Weights of a small GPT-style language model, trained from scratch on English Wikipedia: 194M parameters, LayerNorm before each block.
Each number is 128 + 32 x the weight over its row's rms, rounded and kept within 0 to 255. Layers, rows and columns count from 0. Numbers have three digits each. The size before them is the row's rms in percent of the matrix's.

# gate: layer 2 MLP gate, 4096x768, rms 0.0637, rows 2416-2433, columns 512-767
# up: layer 2 MLP up, 4096x768, rms 0.0623, rows 2416-2433, columns 512-767
# down: layer 2 MLP down (transposed), 4096x768, rms 0.06, rows 2416-2433, columns 512-767
gate2416 111:188144126120076159149094128098156134171133145121120182129132109181090149102139162137138122122124144145134125093120092143122113090114139127123149152133134134120115115162146133141095097136119137080104128075128132169096051129116143109086094151121099136131130143133123196156161173077136148115074152134149065128163143125144117110129068119130132105108157106198182162171159129142139125146124103132103137141099143144072164162164139129152130130114148133140191121055121125074089108135146161117093108098174141158108106143177156122182085148107140141102130196156114191172174135149072146111107121156077051098132076084124121164128142077123113179093160172176055108195105113146137152074103161048173153147172114127068114090134104150150093112219100083187143151100096120099110143178122153
up2416 110:146197162124108160154187112107142138187162096131106088159118114143115091116142131131137135111144065130098130067097044134133078049076110138098121156126145095129105165161185142118122099172113080125165098135147161170197094132131062174097100126113121080132140099170167095072165134088093156141087148161153116115080156083203151141135104154137169083131129139184181144176140118136119118171115116122184181188108129172103191120105085132136178169131189164088121131121162117138202134060124183169102128130137131127107096113130132140169140190109116089091168156106186164145113149124120158120072111191120143130128105154149142138108166068133066156092146153129054123131167152108135121089094097104172119123142111130148141152166101111049063105153067146158080174152054181097106163164101123
down2416 107:134142100158101142135155118085186114137154123131115060138149153134128108156077127067130144145118089148132160128073113133164136086178118217120140155150182122144153125189154172097163098121123140175189100112168117086135101152111108124062100120119091114149130118103140139084115073126120128120082167135149150143124130102174146145106138072120152089179172149166093147182162117171137133150149121185160154145093137126063141102118159104108143189140198173121062126128124145131132159115150192125082122176131120108148055094169130151161108144117154123115138154102225134146080173052102111117049148126114150120138130176078111091085153098099137137146220113134057124139146115095138166082092062117162077143125150079091142138077139159103076168137125142097090194096111132067083144148081134
gate2417 085:168091168097100166142153171124107078138162192117125121120133090123172162123160146112114077123161136127146143119096115109133147117132115123131191155144164145121136105211134149165153173125127154176146094125154114177147151159120071098130106180152120046157163100191111130094045178165104112135111069162090124123171152090089118101124151132124130091167133166085126181061098153145206176104119109136152094075080155084138151115156132109136094063143090117111121165091151125130130123080074142154179100132123099110148106044037126147148115100123117143138158173119144088150087086135119196135125141074154172166061111152096084135143142127124213104111142142117092081102096094114156151160106143119124122113115119180092095180136095130128157148088151103042066152145101114115072106153142168
up2417 086:121104102150114116139109142109132170094178136142077137147072096170109178140151108125080113125115145117084111142148133097115129154090108110103108121152144115185136137188110140155106155103125153165208082122097155154114129134146121132151016182118176094139141082114074104192115157178136124112073150090105138032153112126137126165157147104106103135141054145109101163089122157120202185079160106104171110168094212091176194121090172107127136105082116156121191122175162163123152201114125120141170159076095092105118109125107159174124153085176166168159169148125140073099108160158072129152137185107144147163094125127112125171140090143163186121136123184164152096120074152081162091110122141105172182063152147199100094163115091131126111062146098120080130110131117130117100118124121157
down2417 096:134092101131138071160154129087130094078126050138137132093105209110111128106142147111181119161111128055114126176179117154113163163119095064122141066087121157098101110064122155127158115059126164196080128117131147128122140179176151097152160100115120092088113174127139137125153114100115165123115152114140060113112125094069154189167116163114114160139150093133116108145133122142135112153112162105116153135132121159138183086165085121074098143146097117110110094060139146103150127142128148114081136115193095140078136121105106111168149103169107126076197088091141103115143142074130110116114133172075084108100095092133086076182149143119121188189139141127097151149159087099109140100101122107194139122104156098122155167130036052089139135157162212104142076057049114112177107144088165
gate2418 109:131102069155114116167152093050131096148179131113058116149109090134192165095144130102103123138095112116106152128151125139090135132116089141102118132179107085090122161079144123084125186166161131133126139118113134163165128119143233191131128082140153125106119091180115098151161138135178123151101141160083096190073129124137092104167120174145106169126146155119153110160168108134126085128078117131149092110106037162140160126120088131138168106157115103123124145110158169138155099178152118128123174104110112119163063095137141150129093083105148119121129162097164162097054139164146105136111093175117116082146088074085103164132124135095087100144069177177189084108140163182128073053077168137110125160149108072084100184105117136149153132130076106169143151183114120149141144119128158
up2418 103:160146135111143098111155160162106137104092125166139141107156199155113132172127147112177119137094120102120067135141131120133146160123165128181119155110161174133129070194122146171137114035125113112135108135111126119092132151094091050071120200100137110153128145095152158113107104076060143109170123110199132067110144135094128104085142094135173128146144120159134161117110143123176172111150129085101147146155148158064105121144080118111095154137161159102138076139098113117113149127071182148115125098095160135126192164145086110164127137163130119143152168129111100121167142055122191117124168103137159135114187160147146055114138162196205133082143047112074160144130101082136156229143063181176117130085131157187136062123131116114122113149168183076129103104156150149111121127111135
down2418 104:102097131119084153079104140150178114135118157107128152093159157139169146136133093089133145143128117081152127147125112121056117199077132138141167184105195220130152121153091163183151163153099081170155112155108178118103139112113131142090106108152081115170133101150154084098082119094090061102132195167117172105173133105150167155100092127139069131144145156154058116118191095157160205192111192121159080186170131155093122167139134136145116150137213141119190145121143131124147105139174145102149080055149105100201145144141110127169102084128145073181165073136134129059146092125175128112115149146091153154073197086136172167090127150086184163088076083137110123197129181071135173192128120115120132124155166149152098084112151173162174151144098140113082150139184118202141165111128163
gate2419 122:148098137115103126118133110130136076134142072117175112077154086182116161100126138097134069105132150139124079107081145129057110128124104134160093108088100135102099108148099072140104084101105126133110148091128088124137114161127127077121075101140084147138131133139171067082097147109192126110116108091186165113158112092085119168103161155122164208114077143107073149057141132098118133094171101136117130150132079112096120129070149086128148154111111097097127124087157137159136160114116146161152121131163130139156134175141123136139123098119109094094141133099101113124148106116124107135104132031113139111143140158155134072114098179127169164085111148126060089131193160141147068166122118134119141172123098119094155171115145117133159118118159122142178152108135093087141088114137071
up2419 104:092172129102134116148142154138088091110106153125131119137118118127162103219140140131166147153156143139099152136127109157126133100060158103084079171151133125196156125109158112100192086122126114129085101151149154077119127144113115145130164142093118108152109120113104114172144102091067143181162124141087059136130148153188141118204130125122136104081110143088167112185177120150119088111101120146104077133132195144177090134115086099089133116153139159121105143141183167076108050150123089094117105106117078119103126097101145172131157118089134166107106100151137100122100095133099164133120151184185146130140149140116118192149126064140073131176117161089110159114137130072107176138150096092169135094134147128141145146140125179132151145174141126139122158088181198194111120150130106
down2419 103:126107157184139150109191124138141102122103102144171057111151141142113157191147117071067098113125133136136123096137122102106130115149127163147104127082126141102180112097118150163089134080110160136131174160122148105080097129145080093140113083129068129185102127131143093129073144150151091130121103147137075114133107078098125163095111169092125133188168078113082094105096119108145097145138089164156225127144063117090149131145208055130146131104115104145124090093127102187150150148101172177157118095144132116193140129151122157175092145184155081103120086150118161162127046161095163140130143074142121143142083149169128077145134204164177172089107130126074049136136194174123126124164114164087114198146120151164123137129116084161145128123175095145182139137076116128157068134152114
gate2420 103:098191152165086109111095143180148086178109188099061116104124147099113139103157102150163151147131141085117096098154037194140057103133087183198156121154114156124140119113086107182139123109109109142084053133165114139161098195136094124167137119141147078187057115102115117069217115130137131205104181137141135170160115085132122098073137115123123129135108136142143127139062139087134122077150085164101129133147116167138116076141106101134080101113087129167118126142114098111085102150134124103159120114108179198092099135062082177110100086131187113142083055106132087202194164151147156181082112161102123103078181129194106150127115121081121124149069129212120119137086137112100169130177094151138115128142124091113135162113173104136130156109191131117107141173137145143148096115125124
up2420 105:110180137153075141119101122152136092132144162132073091087183162113067139080174152183127146110207131123172202092151079139143098121162078150218136161105121112138124125114092125111111122133148143122062086132110140160140085121125114138102125122106120088235116174173108107147230134140158154168110131095158166093113067105163111091135155128078126128099181135153123134087108183077124103090140136164052123120192106143124069095144112061110143125109085107178132131132123121109120134148140117112164092144143155165059115172105063130147116097118154125115140146077113146174146112145115159128103132144114147129094144126139162130165078090154065110137093116179158122101091126115168103104103133122132104160202116069136153189080142141153170130104130106136113142162118146117087104163128132
down2420 106:155149093101141084109097154117111142102116101162086175126082146106080155093104112075164140096105157105199068103111128144122127123096094155087070101115101161092136151140134139111131094104104128089150048119117125154139165145118133152118134119125128113146119158162164118122151119171109119168128172163166140106164103171130125119114083141122124134134166131122174088149114175115159109093144086110095174136108116196169149091075124069111118110051097138126173110104070171159071121097133114138133130135108139168102165151024111132201122130137127149136138134076116136129122151163122080178146091083111169095101130105115078148181129079089085151139155115074121149146107169080118059100107141140138086098112184108008134133087174116155088109181131140069133099121160117141140089114150183
gate2421 084:113176091108158105077091108086153175119117131145159117144157083098105102131100117165123136077121107138156097091158088123126078140058064137131122190141102125147123128122147143104150163162125099121175104124084143051155086180110069098094135153085110090073113173033188083190097098141121121140138141048088089106115149112077197074065154111174143080113134079180104119064074131087113126144148107151131148115077116117099089160230069158134163141109076120112120131116125085079077164093119079146139119137145132117136121080101135152158087134116156137123088168125089122105155122156138073157108129091163096146134156145143111146121143101124185122127152144156141144129134112100093114130137146133129088166103099135107155093109093125175133139074151086099094100066161090143185088149108152
up2421 087:095181160155140094160121152149065124149147144123075182079065180142135162110163166164132129142093115193109161118142131134161143167136143075145101131139101190134146106129185175161088127095125111128095141151090132178082192123116191111168191136153178089120117116147048116066117134132095136144085127122104126103126085128142100153107096129110165113143116131115140144183114168162115109123087108075175112094176084145092131114089100224071078146120136075182111197158075142144163131151133161140141094111115128146095111163106115129093163118104119099081101112081131126118102077081135158134154134157112129129138133102152133129126132147116091111147124038133138110183113114127086114122111123150160171140144107155147111172105131162091096147136100157123113126143140161134116119164129174
down2421 094:088155148135152092103115065148148066112193086153133155142119129149068068145127144183135103137156131073134131119171104170137143171165135120139102160141158102121133152123120099110130121096089086111110149160151169163094110120092154117142110104104172101134131113163070100127116166136070065154143151137141110179139154155138204207174121116164132123156178151136153075165190128130078171147086152083191166102082104107177106177119139109137078210120098165102138145105115182122144127163106105095216157039158054166097085156160156092095163100079074051172143140104093116145126052117119188131112098123139106113065152110143184204074135176144158109111154188138085160123112139152099104145108115105192067111109147096107147054143146089098178089144105171130138131136149149119105177121136152
gate2422 083:121165102156077125107095144147097136146108143151108091033121103151126094093086127142096183124165112107108112096106141114120161173120079066152140123111114153145166136073119111112128169188105149121108139093080068131090201144145130114117102124135118135143127118102097131075109095144143165117097098098136139127106139141092000146095147115124074164082103140146157147146095115210099084191123139170115143123132160110162167167148193132107132135164139075132128115162137096119105123136134093104129134106164127136136107088155132098143118127137169080128120122129143105100109129202163125114068122139134061165130168087123105169144105162142173141113140089163097131089140161116087080158102171119143212122089114154194178179077086202099161094123155115069080165143158092173083058095127147
up2422 084:117109079216081101151119112129144100162153118169145120131152155112139139129139136159038159131118118155162124109102044123105120162123137143103088176099124145142187163098153116172147137121181170101113086089108057126136097158166103153141131116116101106120140157129118129086074096151144167174152085193127080127120164166076027115117064097108156115134079146070137168141157075134088084139119108132131104130115173081103155144124207108108133109194134099127123150201113123152145160121127071069153102124143139127088150104135138151155126143134167063159132130149123165098153162136114097122105106172070178143135097079112167150137120130124161133172131145131107086151189109155108116168067129117112191112117121154075143106086116162142103117129091094040110169126154146158100097161100118
down2422 094:127131114192109130138150124090148102067139140155124137162137174095082152116130113144094120134093193163101111148146137108155137115083111126171095141078107118099163125080156130080148211088169176064112137126100080193103130093114094151121122145091160144158066038112144145073118137169180141121102114120122130153134194155120066102104128112127124171111106152074106142138150061075134081181139134113108177136171126045182122114132139103170138139117148123164175107136067099115056119147071169162157159136104126161130108111196089093100190135111141113162093117116204129137158144138122147101139166138132107143125108068059164139114047158079176060095043141141090109115142110125170074160082134109072136128102192105160177100104100168100083171099125142114109159097126187106078065065151156
gate2423 097:134139082151160127153194071070092141119135173125125126095086145185110114109145117139100138160109116129181158148129177117154087130172134121115098086122150108170133097134092083119201181148105153146163090121121130168092146080186098145099134096166132118115125115096151168133164137147146104118146129148116127080101123127152169132105099118105111159133123146132160088161118153151154133076090122131210144128196207150100042193100160133102105111123140097082118136088111117142135082181078071075158087101099086115093121135127120119125174113142155117163097138169142114152135168185180149145137178118203145138140184090195115172085137115143088107104129138112053061118211100143097102159110080112148054160080089165131147136157083130115110095126105124113115190147169141145181134107159024
up2423 097:162147147148214137166181100131088175145094123137150152120073200094118064027146125143080123111104122154170136106130162113137109190166160139123123051130146137143137112138119124168130165109132180089181115068137115151073127108194097116080093113111129149061103120140154125136199053180116106133118170187128111090075148104094092209088112137154126117114142156134155147130144131140117145129078142114184126122163142152098069128108126125070097071099131100089126117102148164117154135145106133098184149144117146140098115147081072123165145067149126103100120108103137118121150200164216134109094165091130130127156175098157103142070106119109140134137147066145077128121216057085106057128077124165144112164160128139095118175151138127110127117157128136105128128156111101105135150149170111
down2423 101:101119146116114132098092116131148136148121161120106091145074063171090125120084123076132123154185099127141147171125168122073135130104173114095154123165089107150109113171109123126130116081093116118166131149154146104167116136135161076189172153110122132121112072147157166155128123124132085117145067125128064188101115121140079164164146153125064147105135110175124159087090112149146143120143174133101085079126164229111052148101079125125207168150100123155166118150121093179166084199135096068145091081146128152123110112145139104113119067108119096113112086160146128120134121145139100115151117210075101115126106142098074104116137123116182100038115181165132161136153071093118135083149111123147164110165144123121105131126105128128130152118129154181120123045114181129096085143129116
gate2424 088:135141122135184141137092176135156069129149098150187160176231142124165150123119123152158178125134212146106119153068118147137176118106133144135072146092128134117194132120088089106146126145133089164122100138142119167105051186106162121127151101169193113085168113161101084118133094112109153119108062116135166090132156120164101194118079204110111138078144168137060172148122138105060141086118146140113131178120185089032121126119088143103096127109124091139186164078113129118129177135107084119135093118145140147141105140141191144151132138148111141118104145132106129129131059152137079094133158106137104081194127111178161089156143133119133123166092183133129105120137118112091202088103139128136141164133130170173174154103099102104124089152156138169096129125081138158092114139060171
up2424 085:111179178214200146141043189104133101180134134124121132175147137167126150093105155135163121100137112163130155155098094106134115107132101113154125117106070109100109165127135108097127107115137121138153107133190145113126138145130126133192122133102159163116095136120138135082127100104151108087132163097114131057107143155121135173059061198098110140099094114156105093123149177135105126139095161158126154135119125123083085144055108078119137162143107128138066133118095082107108098126140087109137141153152107138144131106159119139157126133126110151113144128117074124132134087150107104078091135141104090122143165244106108126114147151130200147183090188113132124114191115110096142185107202111098107135142097177168168171112109095120124101134068172155138121136125096116095122129039140
down2424 094:126128113155145135142076128142124087088128061127216139146082180156157154106150101151113114089141126139123131118139108144112088112181148110121094082145093116113094130138159146152110110153095115127113093150149074114107164148116189210113104144077123140084129104063105156197128117121089084091141151113165134132140102195135130173117112122135174119154101163125135150075165212110172159137099160142103140117136155159126121169065097098132167147153151142161167147074126126122081118129083148147069128121156057212146123168156173111137140110106144151138078111118149132181152077115108118145074099088100090054108123164144140137118151152109182119119147105148110087083141137119122095214159121150076144132147079119157109075112161160153088077128081083097114124099149123105163083120110108
gate2425 112:144115111166153128097117082144101110179131152147147149133121125093165057104127114152155124127094131140142180089133180149149132124151111139159149206090209070148153189139123113094156111131127182103120156166103108180155086111106129178127142149103179115122149118165071113130137101096115104180132084110058143140201171164139165136168136116135134115094113146108104108136131113134124119129095142152058153120108088144093117103184110166151214164114082065063128099101139188164180098150109097145115147145125165153107086131079180090118129140108192157141159128134108110107134154164122094100102117124120092186113157116134120077117134126137146126120107105161176165130170118135121152205124049116122087137150090161106138160175062215111111149119147145143147119123137145108139127128159111
up2425 110:207120127156100105138152168134103086103099116187140127164136116074103137120121124094175145103109128126093139097167173100113149109180091133157196144119132108092110112090145160141108135159091117115125142225168100114103132062156093138153118174070114095133137107107146153095168101076121068161181076097147079166176105110130151118161094102116128136114141190108086082166109186135102192101183156090123082092137165111146152161111157210077082113058126118180120152140130184144140105114170081118144066162129175136082147083118102066143077113110114096199164124155179133135097128118125179127159124150135101149146155108147142177095134124199123046171162131147177096077159126141114147133143095070097148144130147166080145136110133190154087152113161127165105078159155149140101107120112131
down2425 106:178088120193135116130157126129147085139095119138152108100134143024117133112169116100148089134107123129115138096170181158169182059106122085103195090104127115121086137147180146154159083168093144116097121153133129151149084060121115162147115166093083169098156139152139164096137128120129120174168033178119105168151118114104136159136157150044156093123113148169140161133154147171111162129169139146149085115125181140115138099108157156094176140064153118099118157130089156136134157149181070144098123125179141105172105129124148097130142153125090095170147109212181177150102105110138136137126163152085159183112170120199113116149156112154199087149097073124081169086086090131139122167145121124094087139153131084087136110137158100145133097133172143159185080074147172148143125100162078
gate2426 090:128092180145136122093189164152115137105149170087094188127184167088150127152144133107141132156118140123094146153107093105124116134067119096144193139048080072101080090136121153116118124079143159128117128109108140085151096160099190107152149142161131135144135081123141092129128126092173198094131159119153134122096131066135059150159177134176121155107108188155138157125148148139186153190131089081160085071127132120136159113153086125090102108096156152101139076109102155159096176125231129145131075066167187130109085109164142039115078159131126091116133117067150126126126147099099091158073111102116072135149117098154123142136165139098135072135116125101157129130112103169158169112111102151140132154146137088177173135109076109148148168110118167104148106138119143180206108185145118
up2426 091:091121133126127109144163110199108117097131097114128171103151164150114117103162140072068110132069104167109111169128096146104097119137166103102178190086122090109094118179123181100094168072165119153101188174143059171112129128090214096138123174134144142083164089118144121094121188079147121135128129191186170114138141124098068091101149127152153107113135147203123155086141140160123195168148122057087095083115103149105144134129088072110055121063158160116135086153144126178158128166169153086134097104176179137148140059125126051126099119145113062165145191049145099091101104056151144147151125072136058125150144120170151151138127118105175077133108120152178176132154109120176154115126095151147120106134103085171143154111140166146155165116132144122144089116126086179170148127153070
down2426 097:106081128150131083097132098140147115144195069140109110142138115094140156091128154113089151078114146158085139131126159138154123094135178169147091065101156144123110122121166113142115116081107136138086161128134143092176114100096116155115116137153145092120142147094072073137071129128093139130140166116189131136084069115081157122089132206114155145168054182065129108129082132072139057187171075167225121160103111140171118128107102111132128088191113129123130144161160055091034162131141166201135073095128154083143096107113135193100100096145129156087154046127108049157165144127082131112146113156134110126150141138107135049140141108161148149141194127126075138098193099091087196148137151033123152110129170070132094121128110112085044121154085152062161130134151122139152121161184110
gate2427 087:099157115163141112107024125174158160098090160130142187208149051141227169144082146186170122154133119139072084137149117143102154132155122170131150108057198162090149104137156159147141138132111149171139092129092202159111108133135140123129151136129088135132088127193145111131171188140137127080137089128114129160104100122147123120170113146139212066161125172104119157151134142137163110114121105118161175145183150126132139161129132171119150081106082108176150121171119141102178099114152088079138082121124101195126173155172086064141089116169136127136133143126156106152119112099109120095066096183139123112092150106175138138115129179140113130116090124177112083151038073156111164071115115103138125165134123113125128114091114208123077108179097118122144094172149146163131179106174182
up2427 090:180107153144080068129109106145178103187071096161164151118154081085141160131148094097112140151134157174096112211113143161155186134164149167137182117130066115133104085153134097142159092091164142162116081120096123166143153103139160132065094146129091178172106129164171063124114129093118096096160173158160134133077154121083133068169133078099113116111108180153094138114130091140141137131149129182150134148099113120122144095116132109066131205111128153109160133086210121100112142137148160180205178092169159092126150070128130165149142117096140057157178174071161066141132127113166137131133087110153141130117175147127090182143109141128119166082148146162148105163128113102131180106100060149129130160160146092123162085104190126148158115172126133151131118128177150135065110101113128
down2427 095:071111115138144115124124114122110108100066151118065121171112121048116089145089113143078176200143149132130160137087092088164175137078106137139221092114120137122119131084081112090202119121144087091087132194051100143075105115149146139040106188086144217095121107171114115101156122136147149117135198116077194066179114158133085107153068137098123148148118150183142105152140091092165164174117113102142199158126101121085136184149115101100174253139152155111149092098138132133121131170145097111129138129121172117163197118154113084177085105097056145150171130141065132070048087110120105122096109146115148088080140109129128145113113156168095117161138099116082061115140115108120117141133107135070132156140150109135129155062147131050113137094177111122148120145143098118077119151176125
gate2428 092:162104098085062152147102097112209098105112131126156155096129082153146111074071097095139155139121090079154101186135091155142126138120174104120123140108095134090122153180079102145134154143160107157150113132096107166130101178141111154160179080116137210169192120137089068139230158116092134125089098116097097111148143136147074127171129151162161089094107128133138080123141133089084115116121102127111112117140111082106119101083069126162163083091150072127112123101119075146155131094139082137118119094169129125076103117159082125108128102149134172146168124128186139165188145120166119102067129084124101126102088190152074173138158102147100096160116188205170119139118105134102105158147115107087136108172185076190110111071142120186079117156142146138145160102103111131123184144137140
up2428 102:182134163118099141150163151084112074098170072110147129112147141130088117154185121119127092143146133152079138070115151118197101114152173140132141117173130222120129129176163105120122143153080134147155146164122190101116156124159071177120192137136116111166122098089074104139127178142145142135114102098107107140116110158167136070092112125162138140147058116149124122102158106148096090145101132162060104078146137131185113110101030105147132147132117107103055064097099113104171178086151156131129143082153171078159127119185118157111057146134123141096161133151101076222123157140015084124152162099135146104155097143175156084157087145133163098138212112129132108140173157134119139152163168142045135096064120154098096135101135100152064108100052123113130089137145142122106102116144183
down2428 095:118148180137140089162239101179077140090162122097145134138147134081118174149122137152086107116125110195075145106099158143145124154148141148117107117121153153160171100172134139142122117151097177107130134147120179093161127113185101133110132161133111094171108090096139131098078087132152137142107110125166109119082121132161164129056138145120121101173125102146146139083136145093169098130140120133104058131106089146177143134108082120109105179158152141139080085130076095178135160141114191131152155163137159129187100104155176167138092144151118096100147133109128127151099133123027111191097081132138138081110114108133133155145082152096175191063153100068123126136199158214110172172128141117112143150094150134088161117072158131148093117094134093151138060135130145129169112171156151
gate2429 103:139173094121118129154187142134168077155138085166089101131126141114096105120115133123130105155129127105099151148169128144106137135114135179156070154125177093130106176159101109121149146121116127092111104056043119099195079149127173035124135187124105107174130176147146144096090104088149106096138071116110115067143097152118120103124170154141180152123127110096126136128148143134138107163088049083145139110146129121118072099125059090114100129142168166095155125149124139131163189135157156128166180152091143166098100088154109151107149120109156109146070085121192080070078133137149130095134167138175122169066115105160122066068164101159115132126127123105089091172109106113149146131170191156120100156116087145147138138136141177162111142138084132118165137121116137142087115066134132
up2429 108:130105170181151115123091103146100156109079156072132104151126155104122150104099138171132152092156140115155182155167126124064136085193163126078116111076152171096155106143165194104111111126168117139175111135153192148135186141146095192149112124137154160089074110146099142190136170121103136126121163125113087122113132077099116162104095139086091121095139084129171176160070120081113117101145151115123150161117111137086110128096156132149177139162092141143138093071123100202150113180121081095078116166231105084160132093136067151117105127155084164096149174170071105189141132174125121145168102116114127113136159137135141100159115142085066117090114106144156129085175105121135122142091152107193115133081154135114110120163084090124110144104112150100123106117183182103165126133150153
down2429 107:149139203098118121116108132139138191118107154130151141107112175086166123155087139157163149097137115149085132150198128149087170128118125199095111128112124129109109108085133207114123160095146097123178158153171127162081114178133100092119066140064118112116063110167168169148141167127122121158116157164121069141188114165146087146061080121125168140110162103130133156154088121136111161076128118102061173136109148171110115119128160185162185167140070119104165097063087157153126108117117081077064106159190134129150160158186139075067107156133137125156150125171117099166153206134150107176169163134096150121104135150137150118150114148101125113104128068133160153121116131141170107173113121127159119133120115133154098104125098111141156091075108118113150113105173160103175160114153120
gate2430 133:116064097167105115154089111153121127140113115098080118117145106118129168143113169133135139184129087102084116097094066141091149133130127181196085108116215151116152098144143146118163097150100110120115184186125174096107107132106181120109085118071125102115101130157070138126132102150147186132123097165187160153084138131154117116145119119090084159089109148074105115056107170170151106137122131104115080128091160094094188143101153087115150068136131093082120168060097145134147176125089181150094092090155202116075149126074124126144144112106103157127105171147115083133088055160132144081123145077085147117128139175145114078117128163119144140149117147160110146152179145116117124109166108161111169195162141062113133142127120081098135126130100145134106138147141109101155073140093129
up2430 132:096149124106169159183134153132122127108108117137136153069113130118152119049111080138116115068114104128189126137122163130171098128079102088058152122144095140116114140102131148134145103132100087121164076067098102128154118171185156150120135131156170151109112160096152151084107194102095057162115112067086095134147106163163132137111145143099137109107141127177126177169149097119148099146133056165126154140132091097131085084180081156146100139068143088145117159166108107110119095157161070121176150189174102114133111111170117136131111113090135116143153092146132091109143183157131107170094115193126102090114103046106158150132052097157142125151126102144166148143108095122108121149074165073115117096153121148188156083163122161110174158137167149104175105185086162084131146127159159
down2430 116:179096108151144150110139118105093134121136186120100106146081093169143125176130204159154104136098098087108135148146118124074116088151139159217116101136101095093127065129131127095108095125179100126118151161128130099105132110067099112128139161095071125080127114160081153175153110176165164136085079190131135125094158057134112159137131164111095123090119130121091087068131157145124168153142103144103113132093143151113167140082146120115179085185111167096127101077125143129139115141123213134137142064139219151106149106056181149110133152165145144134122145121124164140073106111101182086115125108116169164141102170168104062116157133159153159122169198076096183126108130144133079111194130152100143133146173082098074179089168135129100113136111138118147140124164100107123127162139091
gate2431 086:114064181088107130157108111160152050144157115071123101171117163127130111104074112120085103120131165054131151138187152083128112169129130102067137118132073176175065120107151134123174137063088119079101083130138118123149101064129212114109113134183201150171123135131132144094147112063140179170153101111129119152139152058161107184137098147163171137138117083116157075120116154119185192121113141133140101144119166115093137120138139153157105096115074109168073132095153095077130170151167064092116135081156100083124153158117161122144152128087129128103150106135139106092176164084158076166204137108143157121106087158131086157144082134116150170101154130103098161156141094130152133156128090174127098105135113147109100117159119116095137174109055083067121142112119148105176148098162099
up2431 089:067160079137121112094156163114144208128092136167118153102099066162117170116106151152160149127139068196135071117085115127100124127129166154174102134172111126072191099136131096144083132143156152153187140057125131092084146152126084091125138102113046094055135109132144090178117125208134126111127176143119141125096142174126115091115154120025127114139150149075067165137123117095112070143121125106148144147118125110184132143116039109125143133125185139057195163148106129154155129121113178165138141150090147168149131074138125160116101119128167134144119141176144126128127100121054165108139107139137155113142103141149166099098155112148066110168168115151153079130083164152097083124152156060183134111102092100138080164123173125140165092098215142179129153146131106145088106146109109
down2431 093:112105108088101084083099150200075092067085057140152145107110161046075142144076124171152123147126121131128113107125097096145243181184094178111136166132084128072174158093142136133108123144102140158063117179121161128117115155123133127170138093154153117133130125125100133159114118181179141107131181134145111153173070131141147198081154159192110108142102134099083152127108117150132111126115162092086115144143097142157106125152094082137066116083169157121086107148106144145091113158099121111120124159067103174153113122105106144115122149160161129118132148155136105112087080106123162130111162064091119090125104130183097110066146108109127142115154136079105065121120090085149134128121121122126146131169158191173103086095070165092075120177159042136138146062097170221114071161100109
gate2432 120:132081153125115106152089123142146107133134086114164135098107077130162109125113117148129114132114125072147077157187100088162201135126113167136148118086182157147127125168102141075117143126142087177137153095119188185140114091175133101083116097142154146106109126121114118128157123090078102119108139189086059111127072139109103155094103102155095119110165083161186124171132172085114170089112159110096076137138153175133065069113141115181142127115139152108086171117102192132144046126111072105128071059087120110176156108116114171063148102136152176167088119191203154075117122139168139139097153139024151155079136105118186095075167140144118143124124134189163104094136110123132132148095103133095085139146129167087159097062101143115113092160138137146076110135140132184099213143067119
up2432 115:096086142115128042139107145190109076084167084121146159163177110145158082084124137165058070151129119152116102132199121096150137122107101173141142116114146190190142151126095157081168145089105075154121153167160123169134099111125154130101090074133169104088130119159093126116143110105145145179100109182151125089150082111137141160092050138134106118105147096142167151147096161095111138091159168133121114134160148162114106098099141186121134143116122115102114166149155132136092086127121093091153088045100164052192155166180133129129172122145166149126093072179153172088152115107101144153100175142087199130143142100130196116105159092165128154122129092133136167109117114132101157143110110156115120171146126185075120135086088159117063088122111098138073118128111158197155220174116145
down2432 108:133055173131127066114148078129121112146160121093108146133122155105117130114166140149149091096161110094058099153145095080104119101111136182111096077129139185147139105144103149118115155118136101130134127130138115136130137102131156127123087160116114088157147068135129135116130170161133095105100166155150132117147183143137123164119098107135138116131146121164108110141117198106094153131085126162141129080161122153143140114192092098121175147175141144111144120111134113070095113131069114136100077066076088122168165142144154133128151122112108114150074148151124166137163154058104167126090138130101212120079094088074156136122157168134105123077069106106163169095122081135146126171140104109116090145145111172172106135123085126146050107168119105091084110084122142173143121160094097
gate2433 090:112136100146130103118085132119138119146116123143139134059075128136110119154102117094198131165104111122149080132135108173097125117133156143189082140127139108107132111132160146166154128129149151144080079104159054091144048125165123043125085144118115119160037145157085151096085180072065099090142082148160131146113122118147118074138183132075098043102118176115055086097135079079133123155122128191146085098100160079062168121099133165115129111074194148154180085178128167096161138127161071094078111185138145086171133143089162143176105095152127157123172146098082105134110120116137126151119144120116122134087164088144084160092132157184154116148111125089160135180162196152083045106114155066121119124107158151083107127098185152123115168123108172091135179137101154092097080149116177
up2433 096:171105149174109111117122129146137135176092138117148106065114110123123138195169149090164155158117118116094094101148115146094152114164148129136091111156093103151158135144115104181154116134112147136099119129131076088135069143110158087135100165119155152146076134098093153129092166110094071104142109206190140115141097116149126099141179101090116059162112159064059127088117104116109136115123133162085128084107085060049176138051160168110136112105204183098163117143110154108165156134133137129124094142142134085178122113139149129152105142183090175104156150083094106098090088140088111179191114116125104144071135158132028151126126113157152113150092084111131085212147143093071074119170158087146166134153197135076129117128177112136119159106147120089136154133214147100109156110125121
down2433 097:195111066137185100117049147117129104152141135125113111172125190075089137169125177114144108148179097143083054129167132166121136128175107106124162070217122161140099121111132119096138136093088144115162111149109141062196095107134093118130203086130095118184103136097133123119115141132145128112147138142133124113098114174130051111092166158095112103116087120085120155117128165106077131104107078157075128083018102100084180099128109125140135137116166102131182067118167148099130120131080137077091152137155127063149106110131133158143138089189096107083091149150124111114121036148081111217132192113143082106119132162186093095169131102085164105126186165104115129179145157131167126085109134126090088114147129124088076076089200112203118159088167157107119109116160107080094162127125065